Weights of a small GPT-style language model, trained from scratch on English Wikipedia.
Size: width 64, 2 heads of 32.
Architecture: LayerNorm before each block, biases, tied embeddings.
Training: 82M tokens, 5016 steps.
Each number is 128 + 32 x the weight over its row's rms, rounded and kept within 0 to 255. Layers, rows and columns count from 0. The size above them is the row's rms in percent of the matrix's.

# layer 7 attention query, 64x64, rms 0.421, rows 0-24, columns 0-63
size [ 58  65  60  65  69  61  63  64  55  66  70  68  67  64  58  62  66  68  64  70  60  61  62  59  62]
[[132  60 184  62 118  77 133 133 151 132 126 146 138  84 129 104 181  93 161 134 128 129 134 105 146 104 163 114  77  88  91 118 187 124 151 154 146 150 152 104  93  78 122 178 165 106 105 120  72 121 106 156 113 104 123 164 126 192  84 114 117 164 157 184]
 [ 83 109 174 165  82 129 137  95 137  93 128 114 131 128 131 157 157 142  65  84  95  95 143 144  70 144 135 182 109 139  88 117  89 123  85 119 136  83 159  98  63 162 111 138 173 119 169  82 153 148 162 161 124  95 122 142 115 112 149 100 171 205 177 131]
 [143 165  81 119 140 105  73 137 119 106 114 192 155 100 138 142  95 158  85 174 153 134 109  94  94  85 179 179 147 142 107 115 133 118 149 140 115 134 110 101 150  70 108 144 139 126 146 137 124 193 200 154 153 102 159  86 107  43 122 105 187 109 151 131]
 [105  96 179 121 130 140 107 139 123 118 212 122 185 153 162 154 123  80  69 155 147 135 108  80 108 111 128 109  82 112 125 147 118 123  91  99 158 109 129 118 111 197 124 178 186 119 115 155 194 106 106 144  58 115 100 166 174 107 139 109  77 135 140 134]
 [120 158 133  46 174 143 135 131 169  81 128  95 110 125 131 152 157 154 134 165  99 124 141 106 116 102 148 186  90 158 167 163 146 137 125  82 132 142  90 136 106  75 138 178  91 174 175 128  94  78 149 201 127 174 122 107 111 125 127  85  92 110  87  83]
 [170  84 247 135  93 127 115 108 124 119 137 130 109 117 176 152 136 198 130 120 111 116 129 149 163 113 103 124 119 120  96  78 181 120 157 144 124 115 118 122 124 119 182  99 177 166 173 117 117 145 128 106  46 162 121 108  88 143 126 108 128  89  70 120]
 [176 151 163 144 200 107 157 137  55  96  67 163 125 174 164  96 107 117 110 184  84 129 126 111 108 110 111 133 120 158 130 123  89 114 164 100 124  97  99  79 123 150 133 139  89 135  80 119 162 105 126 140  88 145 150 173  55 107 148 156 182 155 128 164]
 [150 122 104  72 160  85 125 142 107  95 145 157 113 118  69 142 133 116 109  85 103 134 136 190  90 103  63 142 102 109 157  92 153 203 116 150 153 149 143 129 112 136  87 145 109 181 124 142  81 110 121 206 133 182  82 124 186 150 157 121 112 139 152 168]
 [145 109 168 151 131 136  81 166 155 121 137 177 137  91 220  99 148 181 136 105 106 104  76 171  71 149 159  94 196 103 136 128  93 128 130 121 121 104 140 103 123 103 113 103  83 112 193  69 137 160  75 143 133 133 153 167 137 146  83 140 155 108 124 106]
 [ 60 167 115 109 179   5 203 136 117 122 103 126 149 103 128  93 140 115 137 161  85 149 128 125 114 116 134 181 135 141 131 137 134 116  82 135  70 171  81 138 112 128 133 103 108 125 117 139 145 176 148 137 135  77 164  95 137 148 144 125 191 146 120 106]
 [ 95 167  59 101 174  98 104 117 159 117 162  93 119  55 121 140 120 113  89 157 167 168 130 116 154 136 140 124 137  86 122 156 132 148 138  88 141 198 106  90 156 175 150 117 105  76 184 152 155 107  77 182 105 144 190 139 134 120 121 158  84  98 127 148]
 [153 173  99 155 116 180 141 100 122 131 133 154 171 173 150 164  94 103 111 103 165 137 125 127 150 141  87  98 143  88 147 114 118 106 173 118 166  82 111  69 173 112 131 177 117 157  74 172  81 160 157  97 190  96 116 113  49 156 104 160 145 111 128  94]
 [115 101 123 148  85 137 142 190 101 110 128 107  96 130  94 128 116 130 176 108 137 154 129  68 126 141 149 126  61  97 120 168 135 160 139 151  85  91 108 131 140  56 153  90 171 159 159 165 132 108 125 158 106 202 161 110  95  95 166 127 111 205 113  74]
 [197 139 167 118 134 144 163 123 129 157  80 125 151  95 181 149 147 115  88 152  75  87 127 150 144  82  74  83 202 108  76 117 123 115 107 118 123  80 132 150 139 144 160 138 142 176 149 142 166 162 172 113 105 172  99  80 136 122 109 101  85 160  80 103]
 [149 124 126 166 182  48 128 114 173  64  94  87  90 112 107  99 143 152 109 116 122  86  89 119 169 126 125  91 155  87 124 124 194 119 150 128 140  87 173 128 144 150 173 131 115  79 122 163 113 175 141 125 151 102 189  89 123 153  88 134 131 185 162 100]
 [ 88 123 109 108 139 114 190 133 155 160 115 129  71 159 114 180 150 142 117 143 126 111 119 142 183 142  86  92 150 137  74 155 136 130 158  98 151  88 123 125 136  88 154 144  74 165 132  82  89 128 132  62  94 178 187 143  61 118 108 152 179 128  72 144]
 [174 110 129 114 149 153  80 104 143 121 143  99  74 134 108 113 155  74 153 135 151 125 158 154 152 141 110 105 156 220 148 169 123 135 113 111 127  81 161 121 122 103 132 116  91 170 185 154 137 117 114  40  83 137 123  62 144  91 134 105 200 106 141 145]
 [102  87 126 143 127 158  83 144 220 141 136  92 134 136  80 145 174 113 160 145 123  58 132  99 135  98 159 168 153 159 117 123 202 106 170 126 175 181  93  73 115 147 182 100 128 152  94 135  98 126  83  99 132 130 151 150 111 129 104 150 116 118  97  81]
 [111  79 103 156 113 109 166 101  91 109 146 175 145 140 187  58  81 105  99 113 117 141 149 166 127 117 112 170 124 144 101 101 133  70 107 167 153 171 147 117 129 124  93  86 156 179 128 110 154 188 153 121 170  85 163 145 122  98  62 122 171 101 177 143]
 [107 116 143 179 163 170 162 153 173 169 145  78  93 150  97 147  95 111  86 124 112  69 123 104 102 116 115 116 156 143  63  89 114 147 136  85 176 116 111 163  55 179 145 180 104 140 172 129 124 114 133 132 114 193 100 106  96 128 119  94 120 163 174 155]
 [ 80 115 113  96 144  99 120 135 132  88 153  74 118 141 214 119 190 200 199  77 115 146 154 117 134 108 132 130 144 144 113  84 136 161 149 126  87 146 124 117 139 138 105 113 172 169  98 149 139 138 128  93  94 116 122 142 129 131 189 122  80 135  45  93]
 [115  78 191 172 106 135  96 105 133 108  75 130  96 161 196 162 137 133  98 135 121 130 114 142  99 146  93 107  77 107 121 125 141 115 125 161  86 161 133 148 127 139 148 122 175 143 164 121 146 186 144 102  94 101  47 143 101 112 129  54 167 150 146 200]
 [125 108  84 166 113  86 165 166 139 114  99 100 108 133 119 170 109 146 107  97 112 180 136  99 152 151 174 143 185 152 120 172 100 141  89 102  91 176 174 133 141 187 105 129 150 158 148 138 175  99  88  67 174  90 144 112  90 119  55 133 127 126 124  70]
 [154 107 137 122 114 125  98 144 131 153 148 181 150  90 102 115 118  98 169  92 138 154 132 168 127 173 149  61 166 188 144  73  93 128 171 142 107 132 141 177 149 104 122  81 150  62 129 125 128 133 125 148 165 146  59 121 162 147  86 160  55 166  88  97]
 [158 114  72 172 161 102 140  69 131  91 133 110 131 142 116 162 140 171 160  90 125 153 131 111 169 135 185  82 105 212  96 128  87 123 101 125 147 145 126 136  95  69 111 155 125  61 132 130 140 148 136 156 120 223 109 126 100  84 144 136 175 126 140 136]]
# layer 7 attention key, 64x64, rms 0.396, rows 0-23, columns 0-63
size [ 60  65  65  64  74  57  66  63  62  60  72  64  69  61  64  47  70  65  59  80  61  66  66  66]
[[104 126  94  80 102 140 167 130 141 151  83 128 187 181 137  88 148 113 162 153 123 114 104 137 104 143 130 110 153  55 106 161 103 148 125 144 125 160 134  52 131  65  66 125 153 140 154 174 161 114  88 156  64 125  97 136 159 159 157 180 113 169 149 108]
 [131  87 157 191 140 153 150  80 193  88  82 121 121  58 128 144 102 102 110 130 108 150 149 148 101 149  86 122 102 171 108 183 152 160 166  78 147 160 118 114 100 129 107 118 104 107 123 120  91 165 211 123 136 116  93 108 170 115 132 156 173  85 149 167]
 [125 158 184 110 132 134  98 119  97 157  86 135 133 112  66 149 169 195  73 152 144 113 149  98 126 105 158 109  82 109 134 140  61 154 157 133 148 136 120 139 200 162 100 160 119  44 136  82 142 123 190 119 172 123 178 119  94  96 134 145 154 117 126 124]
 [127 137 110  87 107 169 115 162 129 142  98 173 123 140  99 116 162 135 174 109 122 175 135 121 162 213 119 131  94 170 109 145 175  44 104 108 138 129 158 112  74  94  67 139  90 130 142 154  98 117 179  93 103  91  65 132 122 147 171 140  87 135 161 131]
 [176 143 183 135  96 164  95 142 144  80 134 113 156  74  83 174 155  67 164 141 149  69  98 140  98 126 163 185 107 123 159 114 177 135 135  86  87 100 110 116 159  76 170 108 130 172 126 141  98 130 116 121 126 201 130 137  98 146 158 135 123  93  98  82]
 [169  85 129  88  95 147 107  91 180 132 116 157 115  96 185 133 122 119 164 170 168 169 108 140 124 108 135 129 150  99 111 124 185  85 172  45 142 129 125 110  72 137 120  90 127  85 140 133 122 180 155  83 101 120 152 107 125 163 198 187 103  99 113 124]
 [132 153 133 139 216  78 106 158  80 106 118 148 151 175 161  99  87 143 159 129 109 154 117 101 122 131 145  75  88 153 148 101 126  82 152  95  71 144  68 121  62  91 142 186 148 107 142 164 143 142 127 155 122 119 141 172 105 155 169  89  84 139 141  92]
 [130 123 132 161 132 121  97 143 122 139 106 131 154  96  69 133 175  95 187 137 154 107 157 133 102  97  96 150 132 139 212  66 142 196 146 112 101 109 135  57 109 144  90 129 116 146 138  86 140 175 103 158 111 132 112  92 145 191  90 153 140 164 141  61]
 [137 139 122 166 115 142 106  71 128 130 106 115 168 121 132 107 127 196 125  96 190 150 112 143 121 120 115  89 132 134 141 170 139 121 134 208 137  93 137 145 189  64 141 130 112 173 205 150 154 149  76 126 101  80 134 115 148 100 110  68 111  82 142  74]
 [ 98  95 166 161 148  88 159 139  91 122 154 159 109 126 161  71 111 128 148 142 103  50  80 152 109 103 122 112 151  99 141 149 100 132  79 147 124  92  98 104 127  99 186 168 125  69 160 148 173 108 163 171 186 180 109 129 130  96 193 113 117 169 127 147]
 [114 144 156 115 132 207  98 120 161 109 128 139 115  94 110 124 181  78  74  79 139 136 183 133 155 171  88 154 150 108 148  93  86 100 113 121 116 145 102 126 183 154  95 116 132 134 196 112 168  78  80 132 139 163 151  88  87  86 165 101 136 103 157 171]
 [101 122 152 152 116 130 153 163  70 134 106 137 113 183  97 151  80 145  65 144 102 119 165  83 140 143  84 111 147 127  98 126 141 127 153  96 151 139  90 114  22 173 153 161 157 167 130 127  67 151 118 128 130 121 162 162  83 203 142 149 118 135  96 107]
 [100  90 179 106 101 130 160  88 107 128  88 132 109 160 121 162 121 138 171  84 153 123 105 128 175  57 129 126 111 147 164 138  92 135 158 105 124  99 106  82 194 109 131 114 196 132 107 144 152 123 199 162 198 149 153 111 128 139  97 128  97  79 156  73]
 [167 104 188 106  91 123 118 110 137 129 114  92 105 162 122 182 156 108 147 176  53  84 119 173 136  91 122 131 143 131 110  54 220 119 124 108 116 174 124 141  83 145 129 120 147 137 139 138  89 192 162 108  91  91 145 114 128 141 132 101 138 150  64 114]
 [100  80 144 120  73 160 165 148 144  95 180  95 108 124 156 129 110 165 137 113 104  60 145 109 122 141 145  95 156 107  96 177 134 197 136  95 133  82 117  88 167 185 192 101 150  53 150 144 125 178 131 115 114 150 169 115 103 121 101 110 119 141 174 143]
 [171 118 103 131 119 219 146 142 163 122 167 203 159 115 122 136  99  76 141 125 117 145  86 137 150 139 103  81 149 114 114 110 139 108 164 104  73 137 109 149  79 145 172  67 143 119  99 180 130 162 100  72 123 132 173 170  97 103 154  79 134 163 105 138]
 [178 137 103 105  76 137  95 109 123 183 151  94 122 118 153 139  92  79 157 148 136 201 166 137 160 199 104 126 123 104 108 128  81 158 161 118  97 128 184 133  50 144 113 145  70  93 146 164 117 134 152  83 113 120 143 162 117  91  98 179 160 149 126 125]
 [120 153 100  65 123 153 159 139 109 120 132  89 140  95 142 112 131 118 103  96 147 179 184 149 125 159 142 201 153 116  75 166 112  95 154 122 125 163 127 113 112 152 155  75 117 151  89 117 191 128 131  78 143  66 134 185  80  73 145 167 179 115 111 101]
 [152  94 137 180  91  76 176 155  85 108 130 137 156 158 133 143 123 180  53  80 183 132 138 175  90  68 120 130 104 115 104 114 101 121 104 161 195 126 179 154 148 119 107  98 135 132 156 166 143 120 119 105  98 166 162 170 122 127  83  79  86 133 129 146]
 [176 131  36 160 130 128 193 139 132 134 127 173 137 127 119 120  77 180 146 152  98 126 113  90 171 161 149 121 123 115 113  62 187 127 104 143 117 112 152 129  94  75 146 116 134 130 183 147  79 163 111 105 141  57 164 173  92 137 126 120  96 111 100 154]
 [117 108 127 146  97 103 124 163 184  92  93 144 147 150 123  73 112  87 169  97 141 115 149 186 115  94 158 102 156  80 150 106 147  85 131 131 100  64 164 143 163  67 182 133 149 124 116 163 135  63 168  95 147  84 126 122 168 150 163 135  71 169 123 145]
 [161  73 143  75 136 132  93 122 178 140 145 155  92 129 204 152 121 113 103 158  86 114 125 172 106 149  91 121  92 112 122 114  93 109 132  96 159  95 129 165  47 110 132  88 145 149 100 132  80 160 144 167 104 105 131  98 204 148 144 150 179 133 174 162]
 [129 105 188 146 144 152 187 100 127  81 166  87  97 155  85 169  74 109 159 122 125 112  95 127 119 173  96 118 110 128 132 157  51 133 135 136 169 153  86  81 141 171 163 127 133 127 140 106 199 159 128 112 113  92 129 102 168  85  61 135 133 111 168 159]
 [ 59 140  84  60 150 130 133  95 137  92 143 130 181 198 126 119 124 124 110 162 100 171 172 137 136 135 114 160 146 102 180  99 147 118 169 134 175 155  98 144 132 147 127 143  99  85 125 108 135 120 118 186 115 102  67 136 153  92  72 147  65 180 124 158]]